config.yaml
bias: "none"
tie_embeddings: true
grad_clip: 0.5
Each number is 50 + 12 x the weight over the matrix's rms, rounded and kept within 0 to 99. Layers, rows and columns count from 0.

# v: layer 5 attention value, 384x384, rms 0.0106, rows 15-23, columns 192-383
# o: layer 5 attention output (transposed), 384x384, rms 0.0205, rows 15-22, columns 192-383
v15:43 50 26 32 44 53 58 37 68 40 44 37 45 45 47 34 59 55 45 42 62 42 39 44 82 63 38 64 22 68 26 56 46 46 47 27 38 33 48 39 51 50 44 63 67 55 43 52 60 25 49 45 69 41 58 51 54 59 56 49 49 73 52 68 57 43 56 53 48 33 57 64 64 38 61 39 59 44 42 53 58 56 50 53 64 63 56 39 49 57 69 51 65 41 44 22 58 34 53 48 54 59 37 51 58 49 65 49 35 49 54 58 47 53 25 42 56 44 20 54 45 64 50 39 57 22 44 39 49 53 50 59 55 60 47 43 49 56 45 33 47 48 71 28 71 55 47 52 58 42 50 65 29 62 66 33 65 35 72 62 52 72 53 68 44 57 39 54 43 38 47 52 63 61 63 44 47 41 84 64 43 52 24 30 65 49 57 49 39 41 50 68
o15:37 59 72 63 59 44 55 40 30 47 72 45 48 60 58 50 50 71 46 56 51 62 53 48 45 54 46 36 48 42 54 47 56 56 31 34 40 59 63 56 35 54 45 18 44 49 60 68 71 82 48 54 16 54 42 67 46 48 34 38 35 46 40 22 61 45 41 32 42 55 48 40 65 58 47 65 45 50 45 46 48 46 50 65 32 30 64 49 38 70 35 31 53 51 35 45 51 53 66 33 41 64 50 74 48 44 48 39 40 53 52 40 86 71 69 49 44 48 65 30 48 43 56 43 33 99 52 40 47 43 42 47 38 34 49 72 31 47 34 59 59 51 39 53 41 37 58 39 59 69 63 40 42 51 51 58 60 60 32 43 48 63 45 30 80 33 44 47 73 57 48 42 49 56 49 38 82 51 39 47 53 28 59 45 49 54 39 49 52 41 50 37
v16:32 53 53 56 63 40 46 48 51 50 76 50 49 57 53 57 50 67 52 36 61 49 63 49 35 59 48 21 53 67 74 43 60 63 45 54 41 67 31 47 38 44 51 62 48 75 51 26 37 46 49 48 41 38 46 54 54 53 40 51 42 53 58 46 50 57 64 41 33 48 56 50 49 27 48 43 38 60 68 64 47 33 51 52 55 35 29 35 52 49 48 52 48 58 75 90 67 64 51 59 48 30 57 54 31 41 30 55 54 44 56 65 47 54 68 58 50 72 57 46 18 40 53 62 29 70 46 54 59 50 25 39 58 18 44 50 61 52 35 39 29 53 36 57 46 51 44 64 45 48 65 35 52 39 36 55 44 42 44 41 62 49 52 54 29 49 68 39 46 60 48 52 46 52 54 41 35 56 80 41 48 52 54 29 37 70 44 61 22 47 60 43
o16:54 59 35 49 51 46 38 53 47 44 30 50 66 49 55 46 42 37 64 56 45 54 52 58 62 53 56 66 51 59 57 47 39 41 69 49 50 49 57 40 44 57 54 33 38 45 60 52 55 26 47 52 60 58 53 32 51 37 29 65 61 60 64 55 39 46 56 71 75 49 55 34 50 69 43 36 43 47 30 48 61 48 42 35 52 61 54 65 53 37 59 43 52 31 34 55 59 64 50 54 46 55 52 69 49 66 49 39 58 55 46 58 62 25 34 27 36 41 44 52 55 56 49 55 66 16 49 59 56 53 37 68 21 79 58 79 53 43 73 66 64 60 73 65 39 52 21 70 60 42 58 52 44 46 45 49 48 55 51 51 56 48 57 51 59 56 32 49 55 45 45 74 56 30 48 61 45 28 32 38 52 63 51 60 53 43 41 41 56 68 45 51
v17:44 44 36 52 49 53 72 55 67 39 15 54 64 70 43 32 49 79 64 43 45 40 44 33 53 72 31 43 68 47 43 52 40 37 45 26 57 39 45 66 60 50 49 28 39 67 48 47 49 67 56 57 49 61 61 71 58 33 49 53 42 42 56 73 36 43 48 40 56 55 53 60 57 56 36 53 51 56 52 58 27 38 51 50 69 25 63 41 50 69 55 49 69 44 69 45 71 52 72 43 49 36 49 48 60 45 66 51 55 46 53 37 26 35 51 52 52 52 40 58 33 52 59 59 35 31 54 23 48 60 58 38 38 81 51 41 52 52 47 36 44 32 77 41 53 46 44 58 55 60 34 26 29 57 60 38 51 63 48 60 48 60 54 63 63 51 56 53 38 60 37 51 44 24 46 34 28 32 50 56 71 38 66 66 32 47 56 54 32 49 49 78
o17:44 34 44 29 50 55 47 43 44 43 91 39 57 57 53 53 46 36 33 58 62 54 44 55 52 47 37 35 31 40 45 44 74 56 61 38 35 50 68 48 43 35 41 84 71 46 37 56 70 52 61 56 59 34 38 35 33 60 57 56 49 59 46 38 48 48 57 45 39 56 60 42 51 57 47 46 44 50 69 43 61 48 41 53 21 76 49 44 23 55 62 47 46 52 21 54 29 53 45 63 64 46 43 48 53 59 57 39 46 55 81 57 61 79 63 53 65 45 60 43 56 58 43 52 44 58 39 48 50 33 48 47 69 24 44 93 31 48 60 58 52 64 38 67 56 53 68 43 39 55 55 65 45 44 53 59 58 38 61 51 53 38 54 39 82 51 53 58 58 47 52 63 60 73 41 63 51 63 58 53 48 42 38 54 49 56 60 31 49 44 54 36
v18:20 45 48 55 62 45 52 31 58 47 31 52 54 77 55 45 60 62 29 22 75 51 40 39 52 71 28 47 68 70 30 37 45 67 45 52 38 40 24 50 52 43 61 82 56 68 41 46 41 60 29 53 64 46 28 69 54 57 43 47 56 41 47 67 33 58 49 44 36 39 49 50 38 44 44 57 60 44 63 63 46 46 61 43 43 50 61 44 51 29 44 38 58 55 83 72 78 51 54 59 55 38 45 49 17 50 41 52 43 32 53 66 64 36 44 57 48 61 40 57 34 50 56 59 46 67 43 37 50 51 31 48 49 43 51 63 31 65 54 19 39 84 45 62 63 48 57 64 64 46 68 40 47 53 51 76 44 43 55 50 52 58 25 61 20 31 65 50 48 66 46 53 52 53 38 22 60 48 71 56 68 53 56 26 31 72 38 57 31 50 56 59
o18:43 59 52 61 57 53 26 46 49 47 87 28 65 45 60 48 48 39 61 56 21 55 54 54 48 52 51 48 49 41 65 41 53 39 62 41 46 58 81 45 49 66 40 15 32 57 43 53 60 30 71 42 29 45 45 18 41 39 28 58 42 66 70 29 62 29 47 51 50 53 41 47 65 50 42 50 47 62 35 39 46 52 46 58 49 42 51 56 50 70 46 44 73 22 21 43 27 54 42 40 40 66 41 99 85 51 41 45 60 56 50 29 61 43 53 32 55 39 74 52 65 61 46 56 51 38 58 56 63 39 45 45 52 61 31 92 50 42 68 64 52 54 71 64 62 40 41 63 54 45 49 50 42 37 43 23 58 54 36 51 53 53 58 61 66 63 41 59 65 23 43 48 62 56 63 46 14 38 51 39 42 48 57 49 53 34 44 37 49 51 52 48
v19:35 49 45 57 56 60 48 37 62 47 73 54 44 55 58 36 54 43 29 41 58 73 53 42 65 61 35 52 57 67 43 38 48 70 56 44 43 31 54 53 50 55 56 84 61 30 31 49 53 61 52 51 60 56 37 64 43 59 51 41 50 51 39 43 59 35 68 47 44 32 51 63 46 49 58 45 43 30 37 60 44 56 51 33 45 62 41 38 48 44 61 42 41 64 16 50 53 49 53 52 55 40 41 38 41 57 75 50 48 57 49 72 49 51 53 45 55 61 19 64 57 56 39 38 36 35 51 42 52 57 46 47 56 72 39 83 42 61 57 48 30 65 64 46 73 68 39 54 58 42 57 61 32 61 58 49 32 26 60 51 44 67 31 55 34 54 38 53 59 53 43 39 49 43 44 48 66 56 37 59 52 59 57 46 41 40 47 43 34 61 59 64
o19:42 62 65 56 51 41 56 49 31 34 36 47 44 53 60 50 53 67 57 43 35 45 46 58 49 51 48 29 45 46 42 55 58 45 43 54 47 60 51 51 46 54 47 00 32 67 52 52 62 40 46 53 27 48 50 54 53 34 53 49 51 61 69 52 60 55 27 38 46 53 41 47 59 43 33 39 53 55 51 46 36 44 32 69 46 32 68 46 57 65 49 47 55 41 49 38 36 45 55 40 49 55 44 99 60 40 43 45 46 35 55 22 77 53 57 61 53 26 75 47 63 50 62 56 48 73 50 43 50 40 46 47 72 34 42 31 36 55 46 50 62 47 52 52 58 42 59 42 61 51 58 42 47 39 50 59 60 53 46 44 44 45 48 38 48 30 63 52 61 52 50 45 45 55 52 43 41 53 63 62 40 48 46 54 50 51 47 60 58 47 45 38
v20:26 48 65 44 59 30 58 48 47 51 50 43 39 62 50 54 52 46 44 58 57 47 66 54 39 58 48 19 60 77 55 47 52 66 64 53 37 45 57 49 45 50 55 65 67 55 50 52 28 39 30 47 62 20 52 60 29 48 34 49 40 56 76 60 48 43 75 65 19 43 57 54 42 24 49 40 38 49 71 53 58 41 44 40 47 22 44 54 44 45 52 51 62 69 65 43 65 65 53 50 49 37 51 57 29 56 39 60 41 50 52 54 46 40 51 58 50 82 46 51 26 49 45 48 25 55 41 63 55 59 24 54 56 20 48 58 39 54 50 32 46 57 55 51 59 54 42 68 36 59 42 56 57 49 56 44 49 26 43 26 53 58 57 55 19 48 58 42 44 55 49 46 50 48 48 31 62 43 85 24 51 53 56 32 33 59 28 48 25 20 49 60
o20:52 76 42 62 51 46 47 43 46 54 62 50 56 48 63 47 52 60 59 58 30 52 48 60 59 53 47 62 45 46 58 61 53 17 53 38 49 53 49 37 41 62 47 36 23 38 49 57 61 36 49 43 24 69 40 24 51 37 30 56 55 59 41 32 38 38 44 58 73 48 42 33 48 72 57 48 42 40 25 45 46 57 52 53 50 68 56 42 54 51 53 27 48 39 35 53 56 73 55 45 32 71 62 59 40 55 43 48 70 35 38 57 65 44 42 35 50 39 52 46 62 68 64 57 63 45 43 38 47 40 36 46 47 55 44 84 48 56 31 49 71 52 70 73 33 51 29 38 67 37 49 44 24 32 47 53 56 49 57 69 44 54 49 36 98 52 38 44 62 48 32 66 50 47 54 43 30 34 49 57 59 50 66 60 62 51 56 46 47 56 35 30
v21:41 41 33 47 42 73 68 46 66 47 57 42 55 60 51 41 49 72 61 42 40 73 43 23 58 65 49 62 48 52 33 52 38 49 43 32 53 40 44 53 62 50 37 70 58 52 43 36 66 74 63 52 69 67 53 48 74 56 49 49 47 68 30 66 57 35 55 40 59 62 55 49 62 54 47 55 53 42 39 55 42 63 44 56 58 41 49 32 68 61 74 41 59 44 29 39 43 52 54 54 55 51 47 42 67 48 71 43 34 72 48 44 28 64 42 42 47 28 15 64 54 61 46 37 41 13 59 22 54 37 55 37 44 67 46 59 51 48 45 38 46 54 57 30 59 57 44 48 54 53 53 37 28 67 60 27 45 39 56 61 47 60 45 61 57 50 29 60 47 36 44 55 55 51 48 48 29 51 39 67 59 55 40 59 54 33 86 44 45 64 46 63
o21:55 41 60 40 47 42 48 53 33 39 39 46 37 53 54 48 52 52 41 46 62 38 47 51 52 52 35 34 31 38 47 56 59 58 42 49 36 50 63 55 37 23 48 15 46 62 55 57 56 51 52 62 41 38 50 59 39 31 60 43 56 50 59 42 56 63 40 39 41 53 50 49 58 53 33 47 47 58 61 46 58 33 39 69 33 54 71 41 31 52 40 54 48 52 50 49 33 26 59 41 55 40 41 89 53 58 51 46 40 54 76 44 68 70 67 55 60 36 74 32 47 40 51 50 36 85 45 54 48 50 53 52 76 27 54 58 28 52 59 74 51 59 40 56 50 47 71 45 46 70 58 43 57 49 50 77 51 49 49 27 53 55 42 24 58 38 55 61 57 61 57 39 44 52 35 43 66 63 63 61 37 37 42 46 48 51 34 55 53 42 50 39
v22:17 58 63 47 46 64 46 51 41 62 90 53 41 56 49 49 49 21 56 55 33 66 49 54 46 31 67 35 60 39 70 49 84 73 64 63 53 60 62 61 43 62 51 38 39 26 41 60 47 65 57 50 27 68 38 32 29 60 58 25 53 39 42 48 57 42 57 73 50 61 52 45 53 39 49 44 34 52 54 50 80 63 40 36 51 59 35 53 43 39 42 50 34 55 00 46 31 48 38 31 56 55 43 46 43 57 51 50 60 56 50 57 38 58 54 42 49 57 44 54 71 55 36 52 61 59 60 71 58 56 64 73 55 36 52 58 16 44 72 57 56 56 65 55 43 53 43 44 35 56 43 45 81 48 54 47 49 38 60 31 27 45 71 37 37 46 36 60 75 40 62 57 47 56 54 84 64 54 35 00 57 56 35 32 52 58 42 56 72 42 24 39
o22:59 59 46 84 47 45 65 48 43 52 30 65 42 51 42 56 50 67 51 47 59 39 57 41 59 42 55 49 60 39 37 66 27 16 51 70 52 44 39 55 51 62 51 69 55 55 53 42 38 46 35 42 47 49 55 67 74 22 56 44 66 48 46 57 29 53 33 38 53 38 46 60 30 41 66 54 56 48 45 54 41 57 69 59 54 48 40 59 80 42 54 50 50 71 77 37 59 61 51 59 31 37 62 28 36 45 37 66 55 33 43 56 31 35 37 58 64 44 60 37 53 48 52 53 55 34 43 41 46 48 56 30 66 54 56 14 63 68 36 54 50 49 49 37 36 62 55 36 57 45 34 54 58 46 43 45 56 54 53 52 38 53 39 61 45 43 52 52 32 75 29 30 48 38 40 42 43 54 44 83 40 62 58 69 65 51 59 50 51 57 39 47
v23:54 49 50 63 65 52 66 54 62 48 09 49 57 58 54 50 50 61 59 44 57 42 51 68 35 72 14 49 55 56 24 46 35 26 42 28 55 21 58 34 42 56 50 43 42 70 61 52 57 53 50 40 68 48 78 57 56 36 23 45 41 52 71 62 24 52 53 60 48 26 62 57 46 52 38 55 67 43 55 59 43 32 52 61 35 16 52 56 65 41 43 45 63 46 77 51 84 53 73 66 50 53 30 76 20 41 49 49 39 47 54 52 26 25 53 56 54 67 42 58 29 48 40 61 27 44 44 45 41 54 29 35 43 92 38 43 58 39 49 38 57 55 48 57 65 30 48 65 47 17 51 56 24 47 46 46 75 54 51 70 63 55 26 63 29 47 68 51 31 79 34 51 35 44 60 05 51 49 73 65 61 51 30 61 50 57 64 57 25 62 70 64